config = dict(
    n_layer=15,
    d_model=96,
    n_head=3,
    n_kv_head=3,
    head_dim=32,
    d_mlp=384,
    vocab_size=868,
    activation='squared_relu',
    norm='layernorm',
    norm_place='pre',
    norm_eps=1e-05,
    positions='rope',
    rope_base=6280.0,
    rope_fraction=0.5,
    qk_norm=False,
    attn_scale=0.177,
    bias='none',
    tie_embeddings=False,
    parallel_block=False,
    init='normal',
    init_std_qkv=0.033,
    init_std_o=0.033,
    init_std_up=0.033,
    init_std_down=0.0,
    optimizer='soap_variant',
    lr=0.00444,
    beta1=0.95,
    beta2=0.98,
    weight_decay=0.069,
    lr_head=0.00901,
    grad_clip=2.0,
    warmup_steps=200,
    schedule='wsd',
    decay_fraction=0.575,
    decay_shape='linear',
    final_lr_fraction=0.05,
    batch_tokens=[16384, 32768],
    seq_len=256,
    doc_mask=False,
    train_tokens=143600000,
    steps=6202,
    dataset='wikipedia_en',
)
Each number is 128 + 24 x the weight over its row's rms, rounded and kept within 0 to 255. Layers, rows and columns count from 0. Numbers have three digits each. The size before them is the row's rms in percent of the matrix's.

# up: layer 5 MLP up, 384x96, rms 0.221, rows 215-283, columns 0-95
# down: layer 5 MLP down (transposed), 384x96, rms 0.219, rows 215-283, columns 0-95
up215 106:127121117136124109139102111143126101120114094045135148106158142108156174136143146101110125092119176099150094100117166149121187142141160126179150160104110118103134125147129141138159168126153108116157128108131112111074132129132147123121135100121121096149152112153131117126104094160115105152
down215 105:125154065133146143099119099103125137104115124148133159169135141155129122102093139129152135135112125061170139142109137133089095141142131167164103071104119135124130122103142105145140148169101157123108172124154114123092143122147108131089148143111075145086150106148157116153127154138124116118
up216 099:152110127110117117133165134116144133118133151134125154116123120120098118095070148090117169149094129166118148104147094159114125156121152133145133145092139113146126152175131128096137068121191153108111141139131118162123164098144140098116104116131057127100104150104132135095136125126169095148
down216 104:153138117146184148120123149095167159118110093132133080140133161135128140136135151106121139146143115129104160123114124095161111150094070151144123133103136142114132076123117154155116155113171136146129137104097116093142154148151106131062138109145123174114148086083154113101127134126109125091
up217 108:132090169144112103078100101094162119160158128100124095170158140137161141128094121096133154093150108120137126133106111072160120111115129150131115146132114163142114150116119120147118127126160126161141171139130123120152119116136071183139150110139126179074124124149089125147145127126136164124
down217 107:106135151130186089114105083183137086083099127115142129090171145118121112122103141124123103128095096126121109136124135138120122127099097113095105194157127119156106115152133125144139140182113139117140133142100129122131096098115153146126167148098118069131142108113102102164103120126134145140
up218 100:089169109151119134149097118137133122131168170121126135115082089112135153151109114130152167104108167115162137118149116155176106076129138141104120097093124149112088117135115080142152119134122125110120145093100114142122118102140114124109098188157166118135094132156133113137168161132119090146
down218 095:139132119122136158136133140153135135099123135088103117154152112100123090152097136063136144138135118136128111149117105159178149154082148143134145096096137173093116103121131105133177118134142093087157139141115126135085135078113109100105117128069101114116147106082130121095095141136135111109
up219 093:150115143157146126117129103173129173096132162153125121156145120111126134137148060112146093114083116106133101123040134124123133113085130126152108107145125118182159131140129150139096117114140137130119158076132162106152124129089124130148137117103104107103126164111129127125161124154130152093
down219 093:132124160193130133123136114134164125117131151142117153129157058126153146145135131116121107109161121088154110149093131127147104161094148133112106098144089103133170163108147138117094150099145160141081128153090138165157119123095156159102146165125140142140123129135130141137178114130174145127
up220 103:107154144105151134100152145142089132134135152159133158114161115132153099138112144102075096087087102176081131128147151150120096122106137112127137131120143141101091126139122134137124153165119127119075149118158113124099089095084151146153136097117129160164107147105140154082129137081126149121
down220 102:103151150116084147152150112115153085113129139141108092111155121169100118130083132072107146122110147145114132125170121146145090150149126088061120114119137129129120118137106143123111146105157176179181110135117118138137117133158138135118180141147112143135114138119085149113126168160144141109
up221 092:095149157103157160115180172089127095123129121140115128102148108110155160111128150100096130140115151081119111150155181144132111125112141135179141080181145134123121105082113162118134116146145143109122144135080129158111130131122122149150143116131110123141166120111103154112185124144088135141
down221 099:159179135135112116091096179111144146144120158132166118108146124082088101116189138131171124117140137114172161087165149119112117154101134130140138170128119154149087094121156116136102126122158142122133111114098112140152130107135097113116169139146146113088123156144135109145076109145137136145
up222 081:152134126113135146144129110104130095149143137123158142076159152118168122131102131154156149140110141144119091104137102092135115147125118099123125106134159105072163132127125107129125158150154123162141124119128131151145138084117131146081190192084156091099161140130130153108101144162094135147
down222 091:136089073149129103143134143148119142118131141166143136122164118112137137111147089112109135110118127128116099111123113115134157088091094158104114143087121101103147129146114131105130115137126142153103115154144110126135073201128107082114168088146109111149101147172102179139113133101143151096
up223 095:169125113116156137114182054120117123118118135118108124123135159146130135157111134175139104123125122090156094124093100118112118153111146136109143088145149129168164163153124135099084148119129108153120170126129151149112103157134051154134135138144160117087162116119145131127135151164136123128
down223 102:136141124150105139135057101160107143122132126126150125152137087142118139112141100142109085159121122144134148125111093119170123109124151120150099171155172083168125136114169107129131113106120108128187161159102116155079124137106136151150175118078142130115122110140121144159170119115132123114
up224 100:123077140127122102128102155135132113146170101099172105128127128107130147140135122143125119120150150151088153102097097143098133167134148116120113158152171158082154107146138168141124141140182108106093145119109131136138108116132148121114152144154139125113058123104130108149159057116102104133
down224 110:147141157099112122110145122141065147127124162122139133131150135120158122139110128075146129158128169124144119152139138136167107129218135070113126142123082156123135138151094167150129138145150098146128136157079135128086127111140125162133132160152139168106124136115134167125144105133143100111
up225 095:137134133112067133127154131120150142133068160127127145094154097119099125123135161137168154127113101152131111107107103109159082097124126130116195143101091098154137143097122158114157119116123119170114113113167116146096161135079135111121132149155132155106107121115113150161145108128119108175
down225 108:121149126123145124156122152114102110126096159121100134113128138136090190195131108153132095129066151126097155113085100123107167128192122129121105145107138160130156129134117122154134147150124131112126172151102144121150127110142147115101086091106141142130099111143129150101149124126133103073
up226 120:142150149105087162110123131109125155125135135131128126096136120151100106115161074127118111127093111128138140159093120144168136116166144153146130157168133077102113145116120125082163165144101158131172142164113133098097140164142181097111100078117147076112147126137099139118131126142129141117
down226 104:114092071138113126155170143156124166146129127145105139121172076138145124160102169169093103151122151140099156166149142089115145137117086083107122114115104155145126124113119146134145139092100130125121148162118088127107139107137132134136137176074136103126124120133149118142084138100130165123
up227 123:121125138100168164139141143111125161133175155111138119098112140131107104117148102150090185141125107109121138105129123115128175125140136124130074136097116096101122123113117161100133134125141133142097104117115109180150141144158136164135095078095096163149101150162071166127128126164122121155
down227 110:135138098133101118132096126131088132151102092158155151096131117120132168146103142129144072159095138141118130129093166161152104072135104141154143119155144107137148127140132126130148130141144142176153153130131155104113101102105157052154099145146123158137129126122173113155160097161136143110
up228 086:139151115131155104144162096111119130173123159110129131082137104100120155101087121113101107128162091101157136122141127135103162113157144067141130112137139115127106109141183139104093115115131150111124100087119113159103141102112113124146134165113103127151119136141145145071121170136081174151
down228 104:129140118148137121087130105149093143156118117148155110106130131095152117117136154150136149162112155116148092127134138134124128158149121124125121134091124175060094120112111120104145078123110100136145196113114158144129136132152120141107142119195200109124157166110109114129156112128107132153
up229 105:129134147178127181108119104127151138138154080128159169111134148136110164144113121165130139087127167143159148133117097115142144101111129128102098150125136099127122083094122147068124095121066156143136111074142120147133116129120083145152129088142131118150134115118085153137121151151109117144
down229 105:129131109112142111117118134105142152124152155155123107093115132143145125093107144160098120159120118089103107133131134095161092152128153129154102133125126117110143163186148187139179131174130105140103149124114143170112105149092099130147119135107154163148148141188146084115122099126171141107
up230 106:104111133093128152100156113093130150094128125136154124139153140103142098140133169130076161117086158139142145134168134161109109085124141126122136137138141123122107110099098129122120129120099145171153120107116143095170081100132143115164167130171119158155160140105057113150116108106140102105
down230 093:161086144140082149123122151134121126125107069109163170138132140157123181150143141072155124157130115109114128138189138122127083167131090112103154119136079144108128124120121110128129112100127159136179102132108137116107118114120119138161132109100176141144103090139160142142140106161117126128
up231 101:127120154110097112128108097124136149115124124134171122163108074146130153121147168128135082148100131128170132125152097115158142098152164135125109164149127111131100091129139113150131150083130150153117137132148091118104155172117097189082135124115131145150151108117148178123159100145111175138
down231 108:103124105103103116131152164065128066094109148176129131120139145178124128139124174144135137108123112117120088053161144137085105133162101135156121147169131118107137111156124122127165143124175112125124107150132129140119109121100145141088092108087108128148137135126114106127146125120153128116
up232 105:135157133150116123117154100190076142143150142133129177186101141130112117141165118108139119099125155134136091163119151134120153142077113136135151092127166136149136140145118090109125128151122137152100080114126140146123061110148088115127129139104119112142134118119110135170094166117121147167
down232 108:159131146112149128108122183108099109140111128097078173115116125130106131112135172165143147093113103133138114147134140144156149139112094121127116123150176091146124159161126123109145149168115125159143134118149138131125163155167122111129108061111112108141119111123078147133184083158119141107
up233 102:115134092160137117108155099121105090126099131156111143151113156112124090123178112158121085078123112142165140128164103107160175151135121153098099126142138125152138115062123127083129149077155150098126165141096150122121149120159122122129154094127110126130131114130089111110158154109135130099
down233 093:111126138154145159129114136139093136131107108158142110167133133088082163136106125173129103135136072125129155135074107124117135094132134193118172161130142149142115124153142126116134129122122153133133099134132178134108108125160095100087125131101118138141136109141070098140169167151129093148
up234 105:112121135149142128147095133131167087101157106106148137124113154074099109172112127124137142111148132143133162107162142162136124129162148117155126129114112121129098035096133163135184144150139161098096138143158110113153146152149127141124139141119099135126156098112122132072120135144118096115
down234 097:139131115142109112144128147135128108106146134136138143153130161124116176104133125112154134115121121123132102126078106149101141102141086182116129125160138176132156143105102132151122181094106072093104144119161120110166120182110160128188107111142153172139121149146124106141146129176129105136
up235 086:115099158127120124129122128135140138191126090126113084145112180128104149112134147124112133139109096150134148111150176123095126163168074172119120154116162130118118112134134087127124168178138165106093145124145116171169122093131161108112154155114104135111138137077134109125115094128136124124
down235 098:129117147132136157123122143142145131151144116154123132138148113103155169131133138126133071148127158121090095128170135081106157101162123153140128092114143100109132138130107155127130109109114099146120109135090120142119146123096119095129092163208082152160140145128183103079128152109146153148
up236 095:077170153116128092151137125098157142122134144152100132114098161108095109136120112128135155168137161166130124130146116170132113153162168113104087136121162180129109133079109111106138109143120140098105118111117108111175127098151172122127130117167102138148064151131144165122136131112116111131
down236 100:158097092121114108124127103176143130092172151174130107125151068124153124150123104115132134109161113138095114110119114088156131128099099121168157131203123141094141121111128120117148132154129165110143116121138087122156085130149152149128166135140126125136158126135129142132085172089144143124
up237 113:143178117110124134116115116096124129132136136103173113136133080113153141111108116115160134102142111139162124106161147132150096071096141124116141133122162099145111080089112071165115195174090131101099132145152128104144098144114100137135112168146108124118105136092115127128167128121130126124
down237 107:129176145135124143147097099143134102166118131185124126130121178125151113132115089100117138128135129152162117117140092075112112127123146192165109122116132135116147132110136113164126107103099147134126131133103107159105084132102197106128159092089088153131134104129122111115120136100149118167
up238 104:148160094131145138103158125136128136185101134157128082114153117081152119154126134142100115127135133102136143147122114121088149127112122071146070166117123114099155165140129146108162132102165124139113142152125126162105100189123133114147153098161149115124140131132100096143132106136183102154
down238 096:117117189156121132126103146109139156090122105082111154125138129139094158151119165134159129166147089139125145118148149128101102160150134169136134155093137152135138091163147136145136097135119136135095160134145145059122116114154124146075103144120137117146129163087109162143127116172103129103
up239 102:146132122128160124152126103147108125145147171125132157161154170137125132130113157142127170119146080146133129101150111102082115072113170111154113133083155154179140140161103125120154120120108125170138090082110119146116124098119138150107153114167136127130093173126151121128166129095123157102
down239 094:166129110136155123136109138137090151093124162129146087129118130135106132103112123159127156100132110152097172147108147132123098111133129180130151089111139141144118082128132155129088145139165117127121084138118157111126124171133189143137112165139150132191089098170153125119113134163149160135
up240 101:117107102157098115102156115127182120125148157145115161137132130147135116157104183099091128102141079136151093190136104138090140117118151085119126188092125137126108157108125134116142124126112124132112140134129121120122149129099148130112096123109131111168113193083094135139142113095141109105
down240 095:147145115135125151132115147172145174118128188105128123100161137104096140133168103083095101104094152169091133107124122108117107119101131144126165165121124110134153096118170152123138080126087134167118081154124079139138109117133097127151138159137135138131128120131116118128075136160147101126
up241 116:150122111107115096116149133161083144142116130144107177127095138111129164141113160136167092170133095101127157146153110153154101170129137157131121108181146100079125196149144091164127113137124127126101136123124115134143125117132113174155126127096125142107119113138149120102159151149088099157
down241 091:110106092154132165138139139129115225113151132120138116152130100149130113161132151111126108126120123151103137130125131142117132088146138112195109156112132172140095081110144161134119123153089149118145107130100106156103108157128132104117107177135112096124150165125090119146102101147147133100
up242 093:101123115146089112172098094102139148113135132131126141121145129142131169131141113142130165131107044132115132129089137108128190071139144111126127139146153131163132162121187173130109131137116138145143139086144130090092089118140147119154157159159135133108105118141145159105125114102144123131
down242 096:136110139157117134106131141155110144138097118156105126158130121128103101130178154147156123116119146181145058135110127139067079138097096114102105144169143146115107158138117135128086136103078119142139091119082099108122131155091156139119144096116136119148127158135114123109130096137165131152
up243 083:119137136124149142135162092115114173158089132115144154146118146126145129123098091114117149105116137137122176172178141138115150147123110145136114145135085094165144109080110172127119158059078099113146159160140163134145164117144124130136158137137130142125091102129130107145154163091123133132
down243 088:104150146149110152136093104131109168077116153157116113140126139129084145128120156165143120157138137112108111148182121082103127121142073160106148157115120119123120138140156174110096185109163162147165133112168142119136126122132108124124154096121143097138109127110104157097114116133154099083
up244 106:137137074147103123084136162154175092139124119099129136088120110112161108128099166143139142116141127155148122138143122092146123114152130143138169163136132110109141089104111111122107130113141115130144112180164155090152097169100125152093099114137140113095155176137188135107104116132100131142
down244 097:130102186155126168168102119133134128142120150127141120211106169111109105093168128130143116169161120092107119106135145113093099137147083155118128119119153141167119117079168119125118101109128131165133126111138132167099120144141167152136122095126124129157097087108118141117139127115111116139
up245 086:093088156124126136100114147139129126160157179123128135114109101138113140118137118118142148149113152148117079114124146143141181151107164111104122139150136147151147083120116131117121070130116126122138126154152142127135083120080131082144166121147108058108164167153116155070116125126117138116
down245 098:140120135134153091174076135153115134129181123144112136133176124142100125081136106146155142146119142134081157135110132122134149153109171115140112120124158143140145100156141095134072103111130139124161123140126166168132129065128144129151156120133123159137136132149138108109077170089144156149
up246 084:119156115139133128138112091139138143185167138111139114157104108125188138145123116131100065115146115155124125138118117144132161157126142136154125130147085090111139124156094116131137117139110078127160118129166085108132130100099145160110107101134163125123120150140119105078083118110109190150
down246 090:129172161144130151166140141126118144133148085092101134118126162119095123124120104092106112128157092107136138105157135146149113157107123124114118102134082155112112132163107149178121151120128145126117044135106165147116170100097130072135129126113127099108116128153136116142174110096089132128
up247 102:156152150133126148132116147106114107140122127094105100135149130123159152126143153129118101132095129127169118122136178152118150111099137159141183115154156124140132123101081118157105068180112131115110092117148060099115132128119157115170119153123154163129116176135111119103127161113158114158
down247 098:117103122144097144126104117111148091169160140168157103147186128093146115167150145103100123108107161141123166162108119156183129112132119140163153116118124116127138147115150127158135128140133085119169131136119110118135139127095129157154158137127109164138095069149170132161180102138136122114
up248 086:127116162152057122103136113147150119172124149122147147131133144115085124122092116124116149088128110095110117094123128144111104084137105140159122139097131107144180135118153099125068084128108127165108089130154121154086100131094138115153136138175126095148141152108112143144146135165136139146
down248 101:120141118114098112118123155128135108120109169141153131085158090135115137121116116119131132079149122102106163178150130138138132128140125119141179103161153146183124134161075155127141074120147139140083144151141136129090117125142142073130149083082120111157124095138108149150123155147145107152
up249 102:153143133166140115129136144142146131150120101113117088116157165146102120118139078159140160129074123141137085138129146106149118109107174145136174130121197162120169174102128122124158132154100102136070125120115129098158130111095109091141137134115128151129120144138101149141129137132088130087
down249 105:168134136138165134131140134092169130129117133116133121147086113086118128121141101120115144104153134099112113169139142135150141111093112084108165113121085115145165096111146069152108067112089130143106111099132144149136135145108131140132158163082162131127125151127116082147070120137151110114
up250 105:164143156110158128156140162159105101156125090135147129120108154097153137151111164183121128138123115155127111122110176142085048154137104115137146158118131136130126133090130123133142117136132152120088111112168113127123130141102076150136150137107126132140134118096137122122117104055100165136
down250 097:115119105123119134142134135147117192107120099106111176135165081083111091132109110128110121136103086159116162128139126121168102161116074167158128105123158077151138136113147139154113141113122145136120144096140131109113108111128135102137146173095089125122122093116128124147124115108187137165
up251 111:117139095146111124140128171138108097113148110105113143130150114114138136129118101152149177151104129087108108117132141173122149147132138127103157128117154123095134135114133138156124119135132084064145124101118127149115093137163152140108100094122100155105155135043156168129156077107093129135
down251 099:128155135108092098100098085146091113121101141149124107153103098128131157116089136123145180134162129116114121173122163109139115077149131155091110130116165115133089079149112129086143127142111159155160141154117164145177133104136139144147161086145130129151134121136120133088135100099134153123
up252 105:149111136117139101160106147150182099130112134104128131128114131144122132156155098157085124128105128106126106146111128151168089095107100124156097122101135101131173148151157181138114153119085119141101151091186080148129118109147164105140140146105152102132129106107124107123100085102133158146
down252 100:142131117100106117115120131114146160130165117153107098127114104164131120115180106134171136152099125157107136069150115132147143140135093116159139166087124157116088105105113113148089117133144125137167134129123100126147100082141181130128113118084154124128146165101162088167136129156140099096
up253 095:164110093119145103130102120131107130110128153145124193137097121129134127076111122107141151106144114063132087122104128114118102160122138139175112169146127117121126079141126140123109104089116148123137151144149195144144124168130137119107127141124098155110127165136089148163138180129105146108
down253 098:125141088135102141145136120116145085126137096081148158089145100140143143142099119117164135125167120147153109101161148178140099162148151133121111122156163144119119078107175099179097122110110150133154118112146180100135122114129109118129117136116129140133107130126175139108111187092142130152
up254 090:171088094158125129152107110119128131136129172142139103115133126111139154150090138140150109082146078169147134138145151167125143143100157131126181123147123139132120138094115097147092129098130136128164151130155134164148135144136093099068139159112088119099098127088111134101109129101089152147
down254 099:126126101158118114171161101141139094113094134142148098152160099119139147138162151117123126151097099100126126093158140087131133124154131113117184149098118179146158157123136134103131163136122067139148100130096165135126118088082127123099137114121130131136187148141123131184118113145140144129
up255 094:138133118142075139137106120113109129124098105152140159133172156145129134127177108175166117100129134123177130092089126136143141096154122139139132111142136109147103072114104126131108140101075153091151138162100103170104127113094159125100133106105121174108085169128099150131135126128137111119
down255 103:123099131121091143132168173125144161176133102161136096166136125153118177142146132135101122105113159135095130115155110073113133151130101114117153110128137124094098148130109155126107152109133160146115134128116118149161180142117087090095097162122138144123108125122185136172153122108159113105
up256 100:122127121139124144159090147113086115137139173122124158097125151129162123117164147132117141126143151122186132120102186156146134122148135135142118166163142123136133162117110092106137059163122081108078112147114092153114074108153158118143144145132123107115123096110135146154128161113120161144
down256 097:107154126137113156140147109162137119146171118113135087116155153126140150108139130143105115099122144151181118146163158145135106154064144125118078108144127111130120142101136137145159131124137143126174105148124127127161125117140137074183174121113130176171146147155154117128110147120101083089
up257 111:117142139181113104109102111112145101208166124148145132135117125151149119144194124127152117163132141123093138114095151125135178196174127135108119141150134166119121116120143135098090142127091148146105168112106131137156142115099167136115128124144118101140121119130097106110138097131131108106
down257 109:143158126137146080100152126163122108100107141142111137078135129134108134086098098149111138112147102131117105136143096081180170122119124128113122108116162165182127135129104142167108146115186104100140112145141096147111107134130135148159150149155102079120136140135158164111143144147102112162
up258 114:130132146158132114136132142122118140170096060136105110110133131127181105173179149092147136119139101101131089104135140155167127104096123140128121095150166191143141119104166125105138123132120129124123100117110121091117158149160152149082127093127155123123154108104140159150107086121127143112
down258 112:153139085137099141136136153155124166124171129075146128122150134184154114105126121134128147135162144180090134128110177137134117132133091145098128104185144118115104156144106182137120123123088119154124114143087142094113124128133116119104078127141086118142100115153101136101138157151130118160
up259 080:099123148145122143142101101135150098154131131116082104089165132113147133119114117096123149104106146096054126102070118160111142109130108082134125176119122154158141134177110200117130139165145129127150137118120140145144124103156120125118145126116149123135112098150120168147155132145148153094
down259 091:130128110114130131157128167154101152126167110140150095140119128143119085128115131149120135139119117119059131082113130112120124118148104166163171153157108119126140112141108113141143140115128131143137126069122121138125136118121144090080126076183171121149109121133081129108109149117204125147
up260 111:139150168175113118142123113107125118142122105104152109106163120099097167178131122151114109158074100115159128091135169130120110116123125129141095138130137191153131144145096178144098100135138121102164098139136128089135128138110104091123117152118153157116104124096187149123132146096140128113
down260 110:121162127084134113103126147110131123075099125174129125129124139123133079119106142140130114126154085106113186159116116120122173149144122152143161173128075134129089131120140165131115137107122078140096092095131118141091120131100114121147096146134064136142122130120154119115108126086108119164
up261 104:118124134108092137126106107116155120100128116148140150167077130164115082114144163161107135158109139095137120131077146132117147125088125175105116110095148113130099172104143134124137138126099157138110125087131126117112137113111178092142091109150102164164130122092121148100158179128126173136
down261 116:100116160127154132149123140141109098141192122080149145146125093118114098098118105098141163139094128131092111143119112144123089103149115110116100110085141135165148137126111116090115130123120142104154153124157130097129104169141160133176111136176150141131096193104139118111093094107127110112
up262 105:110144155132121085127099101109105134156141140114082150167148149140119144144151117115084116119104117111115144098137125127113129073131180144110158121081147126125168157125164097110129119175167134121148098155097110166096127100118157118135137136080100090105125130128181144124144106137128167126
down262 106:115130138106103149152111087159117132136117188122084124121167102119088147115141081109140136134100106127148113129107083131120122106113055116156166147141156116108159099111153144110118105130116114162164146103119080123108119133123149132151105100166129170129113106103079156140138102128112136111
up263 098:155118162081115119122136146146155119107132153108158110162125154104134101123116132183136105112076111106131152188163129116070152093126102106108148149125134092164139106106126133099142110153119195128129140095137105151129117174121076141134107154142117148140137136127129118145100124099137153139
down263 096:088179089141153213092163160142137129125118109120126115112145114148130113140104095118135121131184133135128148147122141158149111177166161145155139144157167162096104145101110135105094122097127086121114096146104153144144140117169139108079132124114114100129119110125126130119124138115142139124
up264 099:140119178106123109131118172099131141137100140088139107133100121145133138163162124182142121133145093100141110081146140142144104137097128094114124111149141097118103144095135132098114113105160097135116148110138118093091123159141156081132102156105153155137182133144119125135168099143159153182
down264 105:131119065157090140111115056119146087113111181167112124120124094114151124104152141160121144146138135111125127169127142134144166122105116177138128103135129121116117157172134132121125107091137109110093152151112108123177142174101116107099126090125102108084098108121113127125138134135104121106
up265 099:132114126061109128144143136124141102120126123123167168149089111123160125122115144169077116092133134069111112085123153150181092128109139135131165176146134127126144099165122151112129134139127089110101176156128126137121118144107141128133139184097101117118123131161132114086103133141119120099
down265 094:131131075131132118100089110134091147109142087143100095143104112168147117138109098105126171118142100149128153166084116152112141118071159118114129157132138103123088122109175118144155116113099110133135108117142127107146106149158119146161130111123130121093135193093164103136118148140138142082
up266 097:133115150118150144150114145132152127121163082108146128124150142122117089168094135103156133086162117152108167129150136129079104103103176131088140100118117119171126138119130127109134133176117141119142192167114094115106134138072156112133150138115126123097084125171125155130138145117168147120
down266 102:126144127106144119145153128140114152093123132140113142136143096157148125145135134131131129130125072102106113097148091095124103110127107103183082148127151112120139144095130106143136086085120147113143121135122121188128098146090198163172125131153130123129134112109152054146147154118105119131
up267 128:093142120091144136164132131162173168173090121144129126130164090109115128142114151156113115110104136089122151084139140140113125120122131123125114134087122108145147073100120088131129132126097118144126159085090086157134123140158098147113109150129085159147127132138142122114116129153189134180
down267 105:139128112152145143054098145118126120107113122136142129164085119118158175130107136115148127156160120132126122103123104145153161113148156097118126075119135175116136110127138131128148079137138117088140106136085169172096118128102124091155160154130146098133116108148134144111107152127098076093
up268 095:084116126127098108117150138118140069128149126217166123161142145129148112131126122160142112157127121117130122202098085137094103127126107111131128122118134163190131128120123123127098103123113141118122113117130165150146126121128076173130125127145153136123148156136122135164163146084135122131
down268 100:158104100165169132119170142124132168110122126075106143108087113098119132080126161117140158106116160117181098126129129183145138157101091140149129133119160153140175133109119110125132109119141097140166091109112127116133144156126135094107110134161101134143128096130127184089111126148129137147
up269 101:161123097135165086113134117177118076143112133084135111176138125092141125119152154108140109130129149137135111109143127098121081127160110116073124177122155115146078138115100139094137161139145117134109154144120108115122119132099140143131177117148142188118127118121136094182142165116127130142
down269 110:123116125129137109117110126107159153169142132078142148138083101129069165097124136160108079123141125108134141093145148113085149133110098150091151111116121150133117130132134150130092180095079139137113115143125110140143124106161124125148133137138152163115126104112130139147163188145183090137
up270 101:158160137121101119121105107129132134155128110113109194112146112103177130123134152121159115106116131153102122168114157142112114168110069112141132151122122154151151133109131113145129130128109112099120183133135122135110096172129162119131136089112141088126151134094163092180104093095085151145
down270 102:142123132136098123102122089151144120158136154089144118146096107151152119110092121156109112128144126116094110187111119100153122088141142167129171130155096148120119127106147143080162151133111096181095101141125123133157122157125137126125124123079097151132144117127144073161159094113163135162
up271 106:116146117125121179105073113108092117131174118163144110095137112085132112141115092156100138118147141147141126151098110136146146141128163125123129133108125151094100115100088120113108153102178119129141117118115166149116173140117146120175156131140169143133060143109151142107134162097120091139
down271 101:147096104136124107142137139103167191113108141121099116156119139127142097136113131094091072134150113115112101130116113139185122085182126116147089140114142106098093106135160123140087147132119114153139106139142155123118122100083102122161080131155122121111145147091143107128115168090146136132
up272 113:115127139154123114084136111138158114147120125125158129125130086111127113152119115109112134141119136168099101181121164127124142144150125136134131117114094081165169134104103115100111104194173128109104118093100129148071168172118127122123165116115126136122161152101149115132075160140111101110
down272 104:120110082120095145124122081157162111121133104098118093094080127098156112142104119141095163136135166142136121110116120136131120117154115107176128148123188067119153168121170128119135161108120108122132164153113131111191121120131126145145124105131117138135145138100118126160106072138131126157
up273 093:096104160124183093118103100127162101142119184105167134082120077120147139179116140142112155114162110138119147132094099128134149131106129127120116158095140153133130111076152137104129128096142105147118143104151186111130112147135119128140113086139090116156165128109131129115133106122140122079
down273 091:167149102091176162131124149137124145126140130131105089165119138134152147160142136130114132118152128181120130141143151131141104109141143090128104125131127093103108109088130155128096099182105109153116070154162126128069091107140177122144115123161140168125163149131122093129132115164150135136
up274 096:108157145148142133147146128194118138133150093088181126121141130135125100074127158132112119101110141140119130122109084141075101117150135178136101120107154137153158120171117114108089107154121139117113132128127137102097108134090128171135165103167161085110127139154175126113134144125147137141
down274 103:144144131144142163124106124125119091130113076140103115147114118131108083133160108110159150087161138121146113116126117125084141132113136151112149142099095175163098093137113103083152071131138135084172146145112142134147158124101103156134140121141122118141100171154140191119122097148133123158
up275 110:101112134154116098120188131140140150117062081163138143151178134122141125161116120119148127131129145129139101165124083167119124125125119099142113118133154136152103142062138133136164120134146161100119112092122116138126097180092138108103135087124141100146104149102176158131120128126105112136
down275 116:131107122134174141144105073128170094173118107091119088129142133120064125147099177093122178119113106137131140135119149119144115119109105182129113092119138133150158105160102134139130148114093131149128119140122103120165132138104128109114108125156122164118134095163146111158123164082104132107
up276 120:150122147123098123094148134137123154154134080098087118124163163102183144132150126122134120119131114135115105097126130117116163167138119125085137125076123134160155089151137142161122138102147082113144181132066129099129119130127143139169137147149120125088109136143118166138146071112110100132
down276 099:115160094113117092070150111132094171124107135130101085100116156154146168128105166138143126139140138160107143113110132143133144150134103135136150070137090163135133099083111175155136120120149143107127117128106171091095133150128165088123135155161141107142105105130154127108109112138133082120
up277 104:160107139110163086088125167136141144121127104111146123088124169114148112132128120119149082117130158096149140137179173136107110187113137170143131117155111139119141123135141153117136159131108092102129168156112126132180109122133119160083133125099082143082135162147150139121147109133147136161
down277 104:096111163142119078130126118149173153134140120135156124145108136166104076112099154142145143149086103136098148164136137133100138154109105123115119148142140167154154126150158141162142097143156134098114115122164159110135126114171169130075093151104124143175111120100131096119132181125144123117
up278 110:093157097124100112156123127120163100129137129082136130107148143131123104188107122080140130094143140109144170181125153136125120105139122158122132116067135123134151117133132160140130204091112112107125138140134151116130157139125114109149095137177109129108110139116123157128106097077084118133
down278 103:150148102115149149089100096130105141106123151132123139132131116131105159080134128126126077136131095108141155112138145158155120144090113098146146138138074092155130140158121142200162137126127156159150140141183114127124126148128146130148147104132123155095111099123126080092117162178110104107
up279 099:117117142121119145109118092129136126111136115111131140107132126125095131163152148136154087115136084122159148105088159119127181137132112112185107171105135154113164143126103114111119154136121155175169122127113129102161110109103160144105146148138136139115123124096159109093063106143079165165
down279 098:121118094107125139114107100112150163126125152142136131107134105135103111096119120169100088066120118164122157124120182126111133133132176130122138124153131100144113144156159131116165155135169131107126129125122099144125113132171090078163149129130142122194102139101158119082144155097148126160
up280 104:103109165137141131129113166163107133121138098126119145145085154106116084133125114113076119112127095130184144146129135099147134091112129130123109161087119121096110136059146126113132103085130144147162124126141146127143124168189156142116136147121129132137126140087153149104098099103150176108
down280 101:099152101133155109114134154135150128126109134109072156103149117162131114096104095181126125107117140136157103126127153107091136130142104159155180146185117092144132146164098157108101128131177125117134115134091123164124143080101117150163139146145149094130108120113089134135139111118159099144
up281 111:150152134160147103116131151139136086138103119086147083136166101121137190125127142116099130102100117112165102111151156121118135093135113124155155139129136139166131125069135107143125127115141107176128123086138109130122130174120122118130124082181119157135096119129096137098151109091096079112
down281 113:153145066118144183150153128141148145137133103116105142198112137132154153130149111150157144137089120089152124130148097148151132100116127112082151137150160136133123116121179082121145126132137087121119123117130131151111145102143144119166198166130140150109148124107160145156102112106114137140
up282 106:104141101153143184138114140123061131140142096178119113071145103114115122139156105158117133121126109123108160152095171122100109119106147116118153121122122190121128112115100137106153116141091157127157116127148173080123109139149134167152128152143150120085117142124120165106133124127109165143
down282 104:174141106125154169119133122168115135122111136158167141132152124133149114089131137108148136130123099148107077091105124102174128137088109149145102116151122123142088150136107105158150170165162137162129108166118071113178110136166156131145125142139084147124127119143142143165145147107145152104
up283 096:096125106110122153130086097105167133090112135117083145103142134135120142150136183114123156134102121091148180127126174101137148087126169153154153116118143127143148126127094121123126127115148137119118149122105137112097157126135123145062136101131096108089122203116163145147145118132108118101
down283 105:154149164146133135116194163102121139139125088123168151172165111132144161109126152176168149103136142118130135123178101146154150151139111134122134129126121144068148101135151113142159141129121109184166139118123184128122138150164131109108138088146145095123134134145107127087122111149116128119